python train.py --n_layer=8 --d_model=576 --n_head=9 --n_kv_head=3 --head_dim=64 --d_mlp=1152 --vocab_size=8192 --activation="swiglu" --norm="rmsnorm" --norm_place="pre" --norm_eps=1e-06 --positions="learned" --qk_norm=false --attn_scale=0.125 --bias="none" --tie_embeddings=false --parallel_block=false --init="uniform" --init_std_qkv=0.0181 --init_std_o=0.0 --init_std_up=0.0181 --init_std_down=0.0 --optimizer="soap_variant" --lr=0.00246 --beta1=0.95 --beta2=0.99 --weight_decay=0.16 --lr_head=0.00539 --grad_clip=0.5 --warmup_steps=200 --schedule="wsd" --decay_fraction=0.812 --decay_shape="linear" --final_lr_fraction=0.1 --batch_tokens=[131072, 262144, 524288] --seq_len=2048 --doc_mask=true --train_tokens=906800000 --steps=3085 --dataset="wikipedia_en"
Each number is 500 + 40 x the weight over its row's rms, rounded and kept within 0 to 999. Layers, rows and columns count from 0. Numbers have three digits each. The size before them is the row's rms in percent of the matrix's.

# layer 3 MLP up, 1152x576, rms 0.104, rows 23-34, columns 384-575
110:539505508502567554478512490413436513508549515461470590495488495555421562589505509484562603498514431459559512456445475465526500529503472506543473468465475449490480471539541442560502491446443542512516479474494478438464513448476441531476495504556444508506513542459557483544456545499520465482512494639552552524511534523533474526573466517509466513446521456469537504490485520596517528582544505529518503521506530520506427539523517437501497561552525535543546553521487499518548481523510560429532459507441538493547500533524527520498553512521527524507455514511538481436486465469496499478
120:477528484482514534532485554504493427413459488451480456471521476513452472453557492566479511484481524499568479490510520531516507500455468497496517477514523481429564542535544502477472513550448496492488435548474483528561437443471548535555508512461510581489511497573477534467503513563527607499544517558467529500538488519451491588486492566551595464535608555485538526456494485467515489475562430478368472479461514629523515527552456569515444532480532508471434492569527453540478450487527443459493473487490478482483486562520478546503582529542470465523502503450477465460396500531516390499
098:453470551469494507451509488501505471465515501436474542465509492497404513510527461491520489522504538505543511532493524402497467542458549381589506425524477440460447541489506509514509442507544474498492485429418501552527507495525520525486503433484520494467444462488530498541442543536534384556492535457500516498462549539634528533489473543530510448467442527488512476512441515463529477523521511519427497500424541539480455501495456573513458475504465476526519506482456478503471524571447503515471512492534513527576496543541433531569501490476500466571478428562483460547441491411483464469
095:461511525448493503486553521520510577481487485500528534559494461511512562493506477496527559488541520518456569502450495480459449559486500486489492540465488483407532500566415427496599473499500453476499441524505499524501517514467458496508464557519507562448507539546513451526489498507502482509603445528519382502468441501449528503520501509525476483546430512525474516504549501487451518366495460486496492488513437477499468504503515470445510498500499536498433558497444508473395466541485520481485477497468504426486496471540549482531496531499520485524584483417542534505516495431513533472
113:446483474543479480500495561486456461562497476498480541498486434544466422497545508389502494423467539479546452517539550503549483495451485498483475519553455424505489478481516490534391457482437519602571501418501513452472428546604516513484504606536497512496502522489495469488517540479428538502498499501535513543445542502590434476512430484542518510452514509478487436494518515505545510562507493482536496507439464533521469504500570511476475517497530521530494470467536574508497584557505545536528509512534446558551541479504419484460453457569491466514538512511574500497487463433525520483
099:509486464545481512508528470488490512564421519510465480522580466528554528417460478479513446508487538561498489465476474436546621615507398567509614472518543518462416466530510486536532534477486430488530514486553451510512491484533500534438526491487513486545483464472458532465459508555438484494496555640503530480491527517462514442424487530439508516486525501480528475419519524523495566471509487424517472507436432536505549498536542522478454481526537478447463512587488513536520505470549493551475517459540518421508519520466468545505526516520592476500469415617447445498457485564504509538
099:556523454562475507469488506543486504515487542523408432505490499544569492477480474508512476483446514548604479506550517554471524493482476476554516524517531533515499443504434551584453502525439478476421516537487500516414506530509458446462431538483536553514480478529449468524471498526484511528508533505413446520470528512455465446472526603494495562419499548437505450518531450473415434490518543498446554474489550493521540537507545548485507535463527535505546574529507588428433535512479500499598533538464504513473512569547485503543456531466502480499477549468501496447490485506539548420
094:517576572479524527568481482560457496511438481561501489531514455426571485477505528432497526586437528520481445451447573476537518406492537511516442455562454547501509478490477510531489497497531507514413535441552545532483555507518480470545486422552491489516547556591418518489490485520520475516565522472497498462460459491439554488483493494482481509507494501518475475558577441484518517476504440573476468557442516518507475455501506437549549531446435543492403508555492464551535488449539504519456438497457477534450510522520541472526481564523534509508472471528521515530499560448510524483
107:557539514463507433456607469437499529491510489500474486514467513464519557413452512451483561532547465491540521506469527473423434467482544482546480466478489524530531427436530518552467442484509521454506411536458437444476542561535507464445438487450506468489504443429477435536546434544535513467530471540527517474499443502453504438540520536528462443498532524445547532547461488503506546520529493494478529479469478424502511501510487525560574520397462427481517483486486504470486490514500512472543529508533527476513461452468502414482538567578489511512392560527493514503482546367550518499
101:566528497494487454507468453521522382535445447515528418468495489459556433522517442502463518487527520523500508429582488500493497526487478545492543484528537498481443510507564449522476493512484485515540424469504550542497415432506516508431479498493512543517489542450444483458552511467539554585501545477483548515546465517475501457527494485505520497487478547487524522530470489541469462550455488530503460509422462487482473560492528428558518531467478541466568456496512496500455553448460433500478547512614484490456447463465517478553540511534545421535475520521532436460487478485523504500
099:543537518545446562509467517483405514476562609498549517553589562527510499541502587429552519523550480470537605575508466446547511504471431626578612598483507517514481507542447442442487510528510476523556463532516576434566450442564531494521526508521560482494460498589524513500536526518561447519518549460543507541519531480530557452487538530449425515474478416497524517530555546492455520457498527580553506507563524550515502512484482477454459459458433484506469507460505467499537530522455488493528489490457451519437549496449449511584466471509557513504489471518521421516449514494498527555
090:455478441421553564509511579488437494476456476449469537509578375528509474482421523537552424493509531448516463495463436485474516515517483505587529480485533472454543449592499467531527512496517431452470476492541521402515544537482561474543506538513485439472506516612567516509381473488545432538491514538442465436531550491445446540530507515463520532534536419476555506373525469495488522449521413467498480476463523390482496457460539474500519564532453437481530515463506522499471487520553513554560493408422474497439514512506532507492488540568536530524522538526492542493485478462527450506
# layer 3 MLP down (transposed), 1152x576, rms 0.0976, rows 23-33, columns 384-575
105:530482540539464499519548496419534491482492509420498488448520532609455532519484523472475471533546440509528533494490595489490555573504510480495526485495514469521514528545461511533470581571501422512442538536526514501496501525477436596514512431518493429474462484519390517503482497516483485514566448512547524486507518535429606481469500465544512579476446508489455535507473536488507460525516476505451537536510482446493486525456494492480510489471503531543560518521496510463507433560492558528501479520513498481526409550507490560505475521527591477561493500486497451536453528569506538502
098:493524550528551506501483517514481439418576524518521538522536451444524523536498438432504447474528490404486550514514533518519505491485536477493468543493498494510484446474485439534490475521514575527523457509545501437446504516518515522420558496497474483485456486528584471417513488449602463466444494436482535489453497464531528484447419473491485482452546456444475435505500410523559458477469552545530465512444511461513460512502521489496454425597496437515553464561496496494430488478544551432502491506512509496433423499461505568487497535483492529502448536504482464580471498489516497498
095:547506507408467448559531481494416460585542497506626528540505513497523451463486493471488491439506488446428468497589464477467514482528484520494514462564430507508460503550512510493591549488459524541431480436468472523459511477496421503559477452506480476498539499433535554496543516485485474522451531478507511456486433508499541573552516512461443529559523521480482569539495530513469504509475494503456495484505535544488497514448477507462508510566442547518485506421464498478510424437493467515518485487464367477500499470503505504453512468527503439444461491496453581548466455497495451495
099:478484575612520461536528520509493481476517468360512565556566478468476467496520502563489508518466525533520552524569463480436526459513528536478479438469539465515403471601502522492481523441449478498525479526512485461490502499510419570530572562422467508449517480521505513510521538464480572445502503538495519478501537536477510539511501517481494489519502503500408474502513484534519497488536516505512467503524512520400434447485577543523506509517449479499531545465481457515537481479554481471529476529488464489529511485491475524530461543496523506492520525469481557465594455531442537484
114:533531455499432465491511432489478450564503541482438540554523432455494458477483413528543475488471469522457577509460526511471499505499496479505563432511492543471480460505517501476448474533517490513529468463545389532502460535537546501511476594452588454491476545489491492516530401496484553483509547550534509498502487463469476454472492556489505523517446514467576590510467566578495526530484504457526443471473458527499502505561560498508513471623497502531522508446479439558507461474498457500584543495433496472545552480466473483426505526510523510548439515491469497502557497499469548509
097:475465487538504470480475534550510499496580525571510539544445580457528390492529478536562562455527469449488514513491500559479469456469531493498481516442509524486582553477516500540486481517506504459538554477463549481494524484553523515605476484457525542571467473494510492516523463525563465535513498459488509506540509423481483501478491450520512544551600464508495485533504525449494533559442507503508513497416486524456454420468466491523553532514469569588526449465558551554543560505602526475534534458420449535459511451522528440457517487493516525521517522515483439469535504526536469528
102:499446573510590558543434428513532529474538474421420538437561543548511509489471504508545482518530520504454552549495482523502575487524456495530470550504461434497483491489519481457511493465499539503504538469473498460513470498536475492543519574516489471492475509538503458456473506534534404477564517505454517486519477455525561485511489504466514463438492452468487462495521448571529524545543498476526497598460507515500470444531485554491476429506514485468520464509482467562558456534472505471430508470508503557542545450531543561514542443464569532514496536467501514541462563546634421476
095:482500478479393449539485466541495452478484477513530528478487476451527511499524491480445527543547478579527440456541517500486483495568464512500561481461508498464456511469528481445505420525584478446512482469492536495541461552602493577469437481439525532490509472483391494499492511524443492523495566582512557524519526547521488584516457438440463500525436520524516520451441450483406460545498522483444456474452520435549475479488493542517506581512527458565542497505546384481510445440545481526517444540458589506480527508489489499495523459497470561533414459488507489513531514457523522561
101:493503422537442493483467456482447529453484509535589524550454498598568514531533493568548449538487513494530531515522525521492579529525469513522512467488521483458523552457513517488467519514503389537501537476560516537526505492537519559611541514491515503475508536516547462500481544520474557424537460423505429488532538489496456554452436544567516519492486528562527495528429496470496562492458480544476486510600508458554534504440489520492467525495486488445523562509437458392476533466530492605532467493543537526485541528486471438483495472498525480536506490513541459490513503555548458496
102:506495448437491454559503406456509495565502608460484414483463527531514495436619486547458452524489506491420500464528557473496434483493443590494509474462404497470453501600519526502461533499507408489542592464482515504519484410533468518530509490453541539491589510449464542501530500438538531488457513474491541469460470507458502494535475504572549485477473559489483535505465443491480458511545585474522481491512406448447470540489540510519545496514506482499499468458518482461448488543504490474529499423496514536456439505474509547454554461472553456551515543491546526478531485544493505536
115:462462483463482554533480557517493491466487568454486547496465542453542476509485433502463485530526530489500509512441522455502438496515455481494516561517526507484463490551546445556450533468516492535532521559487345551538507513441448543397456579470509550505470493452482543540517524480470464596524511475576474504480473553451510461467481500413560475535500499504427459497576464543453486460478406452595522473525493473504505496552500445488520541597467498520558489480486494433491576542463461533499547510511460560506486479442504577501470515540557514469503509517506559505475512459477534433
# layer 3 MLP gate, 1152x576, rms 0.0997, rows 24-34, columns 384-575
127:463524515515564480511564492555458469491517542540469582504543524611497482520539485532510427495508542563541559455477512451499530459448552529494508508529550455488567532510462501552500522523498535453493522529476456560457411461519519512491504541515569572443510510513447481511576482513531464549505459500465487471514555491441517485434539520462540493480499540489462521527490495462463474512502460540514540513518507526563467536538573449526423492516510463471557491479599494497418487509522542447413448538515481485589549503538517474401506509532519426533516471434529519497530528568465481492
095:524521553527512477469574485514480433467544498522457515511466514489557551509491473520528546494472506470490472512494495402448464550457514493485543396542525570496471566487414516457469537478470515494534498479479474428524491436508427574535525538521503566488542470520554407514392469538490517493475493445536469485538568480507469462551501530489509561483456509548497448516403484499559513464513528477452484581478487468553510511532539522471512504504474449454488453521543495494559485557500518479403547437456501509534427484493531491474495503484519451462534501502468507446428540551498555512
099:474457514482504481528505492504543563556497501555473497495449547529506506504513521497510423483438531494474419504512491486469501493546549489490496445561493491467540524486532557437455471484486459535515517480471546538545472484494450553502521400558468581513550508436462527482524505471533441536555498519475517503572530455547420522499527499526504510425494483427470402573506461543507519581490492550516570489457510501525509477486470575514458540513496479470592482484522540545570576466535575517504483483478474505540590480517485517437482462479464447440543448490468495527415515498486504557
118:524486585525484513463463487537547534455510447562544492494532536526456460530546544476456443533464435529497458466512516480498470534502590509522442492507553542499574465557513494408596548535580486473467559525505491513567573467493522482498503425518556510494485437500602519472420583521520489489504483450487449483535445463489529554509541484467547489500532517549484512481521420508478492429444501529479475583530558446472502399465425453514489486492466498484451481499544507506492522422551476516474505499510501489510465549518534496495429508456485535481482453557530528504491482481530476549
097:445474519499519474478507454497484511491540541478500524515475473469477537524480505505485466468466515540495415502507486467483492513455526539464420539489446468514446527453519461528524505477545453487478535547429503456486502521524544520503464557420472496552552479477538495544569561429442425426468409562474577520481461522413526489509500485500458539549568526517600478584584510561490502505467428504459453477444503513542533510484498495544536538496526357516475442525471493480534501522500493518502537566514555487501522552487495485496523552580462495491460567492481526463460504544526502515
097:527496530586551485452529470491512475487355466551442454485530447507516478498461445556521561459501478516474514492543491465445445468454511502460548501467511530500496571514479479481476573499486489507526446527491549558444516528469460477537514549534519525499528448439491492566451506510414450520472515464506422591558485479495571557501490561582451474486481442519497454497499554527441513498556461519521443488523465539517578459510478610569513466485533557491537505515491550404493462441501524483436406432491509540587546501510510487463476547471498415490508545483366530487471513500521603455
100:504508518476489505485534431432547484442477523492459464475481514589523472486532434484452479489564509489527499521501476457498457497496526562504443567509574434485552448533509517550524528480519556496544464525487429506517446474516517412500529522563482488546519528554615518561425470519505504519475464528449491559508521500523430441492533507496467514522449456483489530429515478434467511462542482516521505517507453526460463540503536464514536520605434481457527476503507541476490486568498482493557485512543489517484549541480503493536496506536507507485529557567530487558483621438471487492
099:428488562480459562469499564494489534473536481519494631497462538469447520449494515502478511437530481633472530569555448601487501527533575522505525497489513495493505391450435528461570549467441593512441481545519552506443461465442535502479536561526467503533518486449432546593548533442567505527467608524453491494494479462538590461504490504539550536444522571472410491512530476489425426455496488523561482505435505562479453504445481464523441523524477520525504550491501533516477510510484527538448548546478558492509493538516439545424488408493461514522473456519489536515482510540479429511
099:527506481539521465541491492450484486604477475490569449451473514491583376461465501476448560498502579509476487494544506506482491506509471542485547405480553546406450481470462514458519520509546463473479469425509511558512467458528440503460492472396518483530501506450474492477483497525527554500493521415468567560542491499450483482527478552482534468525473522529521480516460489495503449576479452449478532445498540418537459482530579378496550512481500519473535502568482610460470561547483493472471511447565514519484528432474499446585459579505507490504475466534475510470536474516495544537
099:505458544446412513522451505493553437497432500509528479513516574508486472519451510523506580509430546512567500569578442524519503526449515526543428542520541439488518555595450539466504471536560602492520460524537567452570481541513583579564495442473527503463492495545478507470495546459554430539515501526544488516409502494439562467467528519547401540496556483534519456477413522562483551512455514558446476501469407544499506516475528445508562512484512477483480530460521543487468449512524535470519506542469490557479494455554477454463505547517477552510602487532521498443469463550498444525
094:471542527481524540493516368535506482546522519571469502511552535549494524481537498480444536519477405486548484519502495613477514503542461544538478505528529525509483451509452487518529541494524526498492489475557475485495500477580485520451532500530506568560484495534498473580464415550500543480520440527567474483550460470473415520507511510463470442479519513511512574523508459445430546502533505524376495552492517499487516500475429513524481588489447510500441499438519433523507460453504497479431505574539479513557531477485556438499438479526500544503466495499455440535594479533500565511